{"n_layer": 11, "d_model": 128, "n_head": 4, "n_kv_head": 4, "head_dim": 32, "d_mlp": 512, "vocab_size": 1024, "activation": "squared_relu", "norm": "layernorm", "norm_place": "mix", "norm_eps": 1e-05, "positions": "rope", "rope_base": 122000.0, "rope_fraction": 0.5, "qk_norm": true, "attn_scale": 0.286, "bias": "none", "tie_embeddings": false, "parallel_block": false, "extras": ["local attention windows", "gated attention", "a norm on each head", "capped logits"], "init": "normal", "init_std_qkv": 0.0451, "init_std_o": 0.0, "init_std_up": 0.0451, "init_std_down": 0.0, "optimizer": "ademamix", "lr": 0.000587, "lr_mult_o": 0.601, "beta1": 0.9, "lr_head": 0.00414, "warmup_steps": 468, "schedule": "wsd", "decay_fraction": 0.681, "decay_shape": "linear", "final_lr_fraction": 0.05, "batch_tokens": 8192, "seq_len": 1024, "doc_mask": true, "train_tokens": 92560000, "steps": 11299, "dataset": "wikipedia_en"}
Each number is 128 + 24 x the weight over its row's rms, rounded and kept within 0 to 255. Layers, rows and columns count from 0. Numbers have three digits each. The size before them is the row's rms in percent of the matrix's.

# layer 8 MLP down, 128x512, rms 0.0841, rows 21-127, columns 256-319
102:101123128114139098142134130101152124172113119098122157095144121121127124153100139150167120128126163145086143128121161116143103163112134119079135125134129140107121136134169151116110147143134155
098:109123121132121118102096151146139148135100127146103130178107094136111159092132155165126133138112119160153120096119129126084134141125170155168129143138146072126082153129127121162124063137135154
097:105140136133066120120084141107143092147145145101174138136156125116128089143112117138142109136144139166134114108115147166122100114165114100098120124095110158109140141096110106107153120138133154
097:103133145121137105144131135133128111107131143189180135168130076161139145143127129105174130129108104156061117193098156134164089089152138136104122144140188118138135138095167130113128103121127127
095:133129130141079102129148146126122170092137130176134122097095156131127152121119114173145110103089147112093122107126109118119139164160106123120113130127119100180115138114107114131153123114160134
101:130159119126124088142127099147158097124122174140128142136112136150120094115141126155105140118129119134173112148115125162135131090121104133128147138118151143144128189163111101197158152115135143
103:146129157145072121103162121177151120128125122150063143094105151144115128142158145110174119099135140149143154168119095116149129125052090113083087100105147151146106116135140165133084136115149115
090:129113077129144075143093159148142130180154135136127164146118138107123155123136140102137145155145156113118138128127134136106094118129080089145118140134154170133122150175174141163138140174145137
090:136134115100148154151124121136080122137140116095120125125139145177143123126119087136138094149076162156147064134102149113126117147163125222134119148192140097152118130121137090143121093112136145
094:132124136141114143098143096144145086107129114154124136117123097121140137135132139116103139116154119162144155120124135136195103125160144150126116165124152126102077168132121094114167131137094113
099:165147154160129144135176155125109128127158126103137146079107106123140163095161106108141149149133149128151143153105149101158139186102170126093139118141150154133129131109130145155093114098180150
100:151115109081150125133137145114143116091120155108182124077125118143146102103174103106132153090123132107123122191099135131120124136169121129095131124113105131159131129112110108118127113085138148
100:108127158102160143146128150126133125092140145139138173131164088105112108141110122142116108105129076123125112142164131144134111156127116091133144148114131078111128139147137096116147122132159131
092:124135121162133162160195166143146147140167086121130158133127055158113130070142090148110158133129132151127135097153129080156101168130154067132094119122163138088136107122138110120109111115098108
091:130130173137109113130119132089126160114104116095160086152126103134142205155148160156159120142118136096185092123123118154115149149091159166109108101148116131147177091095141113141142148148139111
103:082138140087145083129110170136145130059117128159146153149104174168136125125141145158164149114136082120133136126094159064102147106130154152093152098144133104044137112143079116118101105096125180
098:138109122101150120085139128086124144115124135121108166164128143164106121178098125115122087117110129135151123127117123167114128116097137132122141141122117118113141122152158168103107126131134109
104:172139136141124074139138148144091116128107084078110123130135104099140117149124122132122131161091106138135109131076148145123109106155103137130111073146127153157115103134110115122132149104111119
097:112157121115094132114087108126083126116119156128130090078144150117109155143105099140104151138148103202124153095092144110120189132129123095153121130151132118151127143138146120118089119133120135
094:163120140110112182142138095125157110086127131128136073156138120102126139115108153086080144127139129127163096112132133084115133097147128148157136111127152128132102172164109121158126117105123159
097:158121108144081120126140154137087149107118083165142115089104169071150175097130116120105104140181148117105139092113140075146120151154114071137131101107126102126127161135150156120087100121119141
095:131142120119130142105113150134104071148133104147115101127108134145109163136117129180107118093105133118144137086175080116172145109133100159147110159133192137098141152143135107138159110110093132
093:122131178121140104117172144100039114129123107102145144128134146143145132102161111117134146132160143118149177088118118177103108178114148144116146139135104145144103089117167118115133129112104118
108:107154117118106146100092148122172151132128120127111087147086132116089090104106138109109159110120163165132097186166118162123127128137150137153151115102139112141125145173095095090077112134126127
096:141110141104153098104132095116119134133088137131136162119133134137126118129128086139187098129089094148100132134160149098139150125111132111076143155143102123132113115112158119124155134143102110
096:120126114125133110140146138151138114137098116163127170129137099137130136130112143154127112140119139131149147126135133143122166128147133129126118113095158104147105118146135133134131155167133113
109:148127131117146103149101119118114127151101107129083140118131157154087111146108136085093148109126116128131137124097103138078104140160110098102123123173114147109120099203177109105132118140071094
099:101110154089168100133142121166160103108132157123136140075099106127132138135104116117130130146150146137145105156129134135148153073158115095145135177109122082091077150153135113095114138142106129
119:189142137143120098154156126147090112140115147125122099095147149146145104155136141165128167145080171087120114109112132137150130147138153109117092118093119112168150121122149092155117148107155099
101:154122136133164133134119159156133137100162137127086137120082145141145167133138106126156106106153074158168128161137144123117125154114158088107117104142141153136179150150148172126127117123105149
094:107130096126133127094132114142115141131152140109129091120174143157160058122175110130169125146097162107141102068065125097145126179141114142137108168128123113120143156115117140129105116114119162
098:107129099125177171116144126144103146075126101131148130162133105155152105117124081097161136093094099129163113110135132132127144107121115132106087129141108121107148168125173100144163070133111107
101:150127082136147147101152090142125080138096105120112116095126144135127125102158102132097136144166122182119117061147116186119129087168124106120108098098143162118190107137120141125113161135116104
100:096157159112094097142166147149165135140123172116135130050077177127127137119100098103144166127115151086088120133143148149174114130066141138126096119153152139147118157107112178153111180130128134
090:132139133173141122110066110160108183117160119123141135099140144150111145140133096135132152122137107137154093097130160094101158172137117135117142153137084146167134125144134141121146133173174151
099:124118095128093115147124099100118160133147154112105118158134181173104127160136151071165131130107120142105180130102125143134127150111108139161131114166119127163129155128134135124103130114137147
101:148124149143102142111123123121115139136143109099135137179146135132150129153134123175154143183143085104158118075126136122121157123103082143118093159097129149143103137128162129096092159172115111
098:103140136139119087167084103169198131130138138105089089112077124151068161107136149078139096133132145174159151138102098137111083128149126132114133109132114149156161156103122120101101126148121118
097:076120116088125132135093125113141072123115133109127161171128130125092135156097126110146140095148139112117114121128148147110087127123122117109148122147142118097086140123111148098141103174155127
100:090135129119124122161120126083136131139127121128164092129156105113147095136108089141132133160116137169105121117105111100099171125125158109131114161112102106135170161143127134185150121146077159
092:125125093139136088121150118163167081146137141118148118124119062083160140093123141100127137169159156138128142077098156185130120107069126153135142147167129169123139167137131122134170125146122132
110:098118124135133118127146179114129136171106084105132109120090138109154130117126110097085136095090097122121067116098151135147072099162120129119150095109135140138118111114148173140111149164122146
099:159130164119165142123106109101169135127140122107129126108099130127134107091135118125114104112118104078113108115107096108095119143104113156123123109160146109125104081140129135157137131095115123
092:116132096123099161141135126129086124129104140079128129109122165140148144136099103133102130086089132130153184142123118112133110098122088156162124132130075129115129122117101170107147099113149152
099:129138115118116177126127097087129139061127157113162123125133109119135151129120139124122137120191136135095129138129109127109120138104114133088152134119085111104156112102118133096144124153124116
098:127109124119162119143132183192140162107144091126112133150134133154158113130141143095098142135105163175096116108140120126118137115130113072118137125051125131101135126166131167110125094141097145
091:111127155159132128125118115109098126089128135189110125100149108133099139129170160143162123139138104136139126102117126118128179137150078135114116135144162117079209140139107159112109126128137120
100:136132130140094155113094135112146141147126116104156126164122103167122128121132135119129166096134154122143113109129110107158095158153144163155115159163108141111102123136112141129102107117127118
100:171126146173151125153132158113143143127160133110132127164150087155172123107143130071161170169131129132133142145147111128145121142153154133083153136176155135142122124117119113140181083162123131
098:138117132163109110153133174119141161122120146138141119125115145141172132155128164121145130142162153117173075137175111114102154155179185136152176139127091108119171125140108112130152109093093144
088:141138125122165126137130136144139149158176118134158137169156118140181155131134146111184127183119113131141075135150140157191103127149150162149153060102149117119121134127129142154134142112119147
104:174103087121121165105124075095135115136142115121109119152097141142129108108152115146121124140162122140150122149125127130124099139086133114114165116127156157126147113131179138153143141133151114
104:114103149135147136174111112154152170130147164129124135098148121129195135117113147138106137121141152117136110084121106127150166136146162143165140136131164136132153101139147119154126123164135130
091:105142111168098133129166142126108157102124145094119149137125179109100127140132128155101148143144099176140160155134142129057118093133191123127111161110145177105133121127097098086078146150121115
094:143130125160140083112164159108146100143141114133088111135097146129148134099165107112086166117088158102116139094131148085125115113104079105127124143095110161124152113128089130093138143128145177
092:124140135090127121127157093137125178145082102104119129119175128134110135106142090182114122130065087139092156126132129119165142133115102167129134139134120129128132129049150135130118170134095139
097:108120133113129070127142152178107090142165158145167143171169099089121143112148118123157101115088144122130177082121145156145145137125096141104122092105131105139125149116144109129118104107112149
102:112120118108065142134091122090149126139126131149118132089095134137126132132110140098118148129121128103165108140120108128143100089156124147117107112190128153108105134132082097139131167129119118
101:094144145135140151165113128146154143121086104154140141136121122126118113146129167141153126120148127097156086128100135108110135088110130098131161142128135111107119124136106137199108160118133095
098:168095126109142131098141098148127124120148143132131058125121095123096113118143161149130120128103147089104115096153138111136117082136118102174125133089118120111155123096164109115097138126107170
112:135110109105148130149144151119098107131170095113139140158108134145130085109109144093117098153150089132126111123139176134077125120133116131071161126098115129114135121155076148130154102050139150
107:123114081082111105097111110152111130153108161128125159096174083082117109154124120114127099111085137129077162115101138154131164209178145154145114088120138118121095136100142103161119122133144118
104:117129189105132164143150108112139140139119149116121134176143123082146174104105145146107144130125143116116091091146165107100186113089126112134181157119140104141117139155171135146096152096161107
098:083130162090105100105124086104155106108115088130111127110140111121137150151127091111101104116144099133147067163114137103097099123101146103154168101141093136117125134132124155127104124135157113
096:139147153121134101130125141154174130132130074100123112129141114153147117120149140118156105117121107156150159135138138146161166057119117088171096109121144110147131130143124179115099152141135121
095:112118157105134137125145134134100093125169107168130163107148132130110098149139158119105131109131146118107156160168119168157089123141107142137130108158128141086168101102098103143098145127133103
099:161124148155103162131125153092157121143143118151125159159114115137138131124151179104074111149132123091133130135149104127116146126113111127115083161181179129150172106188139142114156116154085109
104:134107087103158124104120102113107064125151126150138082155112137166123135151139151139123149140123122102139098114097100112112109102121128114125156117073096137116141147146146153126121127141147085
103:123126108092105161157131185130091109116165123103143151095128169092129111116142106151134165159151140156157130121149162122095143119093122132165165141120089106104138154172103151137137129115109186
095:126116109110171152085144142108126144162109116123138124141104158136113086124116139148089103122126120123129138128103105117138166084124124149119146102129106138133139156133102110134163112161117128
101:153132134185110109153112147110113135163117127133171132122126128152183142124127091134100127149182092128159123131137161129118109108115146130171123118130140182141160143135074127122173097133127092
101:096136185147109144156106135151116139151122132115138133183134147121104119111134142196148106130150099118160120150146097133157113154118123151129124116135130142109121138047125144119136138151151141
096:147103100141125178138136140057113159066113181138111134127098137102137149136098133094097123138153138114119093127117139152118120145138111113130103132162105116147147148136167125156131139119143128
100:146130093145107110163137160150105140160160147114139148106134124080154118122124149150141119153132124113126137164161162130140141111106161144117125153109163128147092076120107120106152147096142113
104:179129118096105160123159108101088144118080083110128058121140106130090110138105118139139081150140102123122095121135123140102127120129117134146111116078096160069122087108103127125118129164135116
091:125133094135164108113130126076135100121120117122080176096149127156137093133122145115135122151129117111130163139113165104126153146139114105104154151137128117120106143153121120121141126133063128
098:146142155109143106111127133181123137089145114172112147114128107132103123148153133121144093094108120083072106113088127093151169125137138123160110132098162118183140148091165106155156135113102148
101:103097111099153151136123108151112119128170145135148171110114120109120124143143145126140148170136114133128151116134129107136094086098116129141154141131116150122148112098106142163136113133140161
098:146132160133133146148099104074113110100124093114142117140166129106120149135110131153136112141126134133138079138117128111072124095142126115121150139096146154158132100146122169131112121096144148
092:173116132103146119142140113111079159115146141161173142139124161093113098114137119136135125151151132123129136099162132149109162130144130145168175147126118167149176121090142150128150101135124129
090:097139152104142113147143141113115133131143114100140144131154145091067109130127140091126082127120159168117141127130114107154110116120131138122153097145138134175118134096152104094143137104127155
097:117129116171121128115116162129138065157123129118155124090133088155143134130158116147142116124131115121066122129062161123115126126122156103135131119139161124118091121158118118133128084104129104
104:101112135115121137117093181131200102161141120096140147132129169101150141114108147126110134097100160159103145173167136133092090151132143096146136132106120130110084100117113087078148136095150153
150:100109140124118119106114071121133163122131153136119133151124126130149142093117121129141079129116127153156146125156064112126124160165141133140150151123122114119135163145128149128183095137128095
104:099108145130134099125125126124141148119084084173134098111103175136139150149128119106134117108117101136121193171095133124125157152125139191177126141096167147103161148092170089133098126112148115
098:103115128153122154114092136132073116135109115122115117130142135166101158124135127103153124115113129112132168140114143099157147118127120148167101123142144139149167117143121128157114157113119136
096:132126097128103161147116177151164133128165141111118115151088094101094176130133122179140146138100103118142097169114109141079124122174148118104167133142124112138094093137165095141168132129137132
100:104134103153100118096131098123144109120057113137098110134113181117112105139097125144148113122098129182111093188141100093114087129099123115134126144059132143108185139140137107101166135151145098
107:141112100112099145126121155101154139125139158129089128204163089132136103127151133125134139131113169082116128127139127109174131124156136125135119175147107121122158119105138163115144107144173152
086:129128084103101109123132126147162144089159154106112165095171145125125105145161103112068152098127136139108119133141142117123112130126128084117112151140133147093129087119139100126115106076116119
112:114162105126099189123100136104128178118110145122135094147122084107151150167127144085107114115107120131087128142155114119150092161110141152146099085103135106107084099118091116087168177138110127
107:107149112124129157163142095086124107131168143160119126110111134121119130141100100123099116101136153156152157152152090118156096092152099158091123127074100098134128125100118130103108164154133136
107:099111083111141153134108092117147137090123133150132155108154082136134138119082166128141099104153146116126141125077132170133089135125180112199136129176111121110142157147167127147109121139080120
093:145122118107137167129140143186144160155123170158146150134137165125134147105177083137068151133148161176175134127106140111130172129151135125164140174154139119150158129104126110114124137111156162
101:150144124158121085116125133125091139144149139105115088154160109091125106158130105196153116115117090108118133140116138101108148153145112113129088151083125131117076142090101144080163131123133121
095:165148077131130084135094104142143115192124124102135134117155127189126108136125119150115135093157131125102175131146131137124148134137128090117128110181109167116098086174090116135133108117141104
102:135142112163166113114154105134134124170116128127084150136155132116110144106138143102097119118119129131127087144132117118149103123169137157160076173114136114126143078125113119131112126162105059
106:151127116163147100130160149147093058109116111130116107114112153136137158139138094129164131153121139156137137128136135086161128136126148128126118138160104101149045104105125135156119156118127135
098:143139151155108141147142103125121122177076116131142112131172131106160128123128133130131158096118194100116125146128137141107155107132107146132116126168131139160135091090097145155144144120192144
094:119104208106112118107116085121171114115107137152127137152125149129112113124115138140158108129185125132118187140116102163151138118127112126153119123143135153138166121117127104127146124144134120
099:136112124114146131084146129137125134194137152183142088156113122134111132085130088108095110152131134111103158148149105137063176127123100127128113116174108120150077149130086126124132163135170139
099:128149140165106130110148107138113160128139139120148167099143110126138140170135140177105141122106131132128167113131110169103132128123153104154098163143083135097128122148159155140138115131143099
099:119126124142143148160129099124120102115114135125090110100104152096096133123097132151133145119103137080151149088130092128163115181110088149111109142092122088124139134130129132117156117133116122
093:120130168084091128143119150099153127115131113165095176144148157091079126132124102133125123132137102137143137157160137120154109111103111096114179142116080182096147106108167135069129154131123134
096:119126137140123105121096142133118134126132166140074146117112104162135172089125139123150151117154118130117086118141139136158153128146140181161162126132115110161103131165123141120102128127118141
096:095123129107151079147124125101161093096134118148164115121130130116091176118142126108099134138110104137153127112137129156151113105112134101095141110118092099111156159142122118136148141134116142
109:132161103125115112123148128153119101175144126113140123130136134141115143137104106136158113145120097119123138135134128096162188148127117148106159102104134141135132112128145124134106120138136119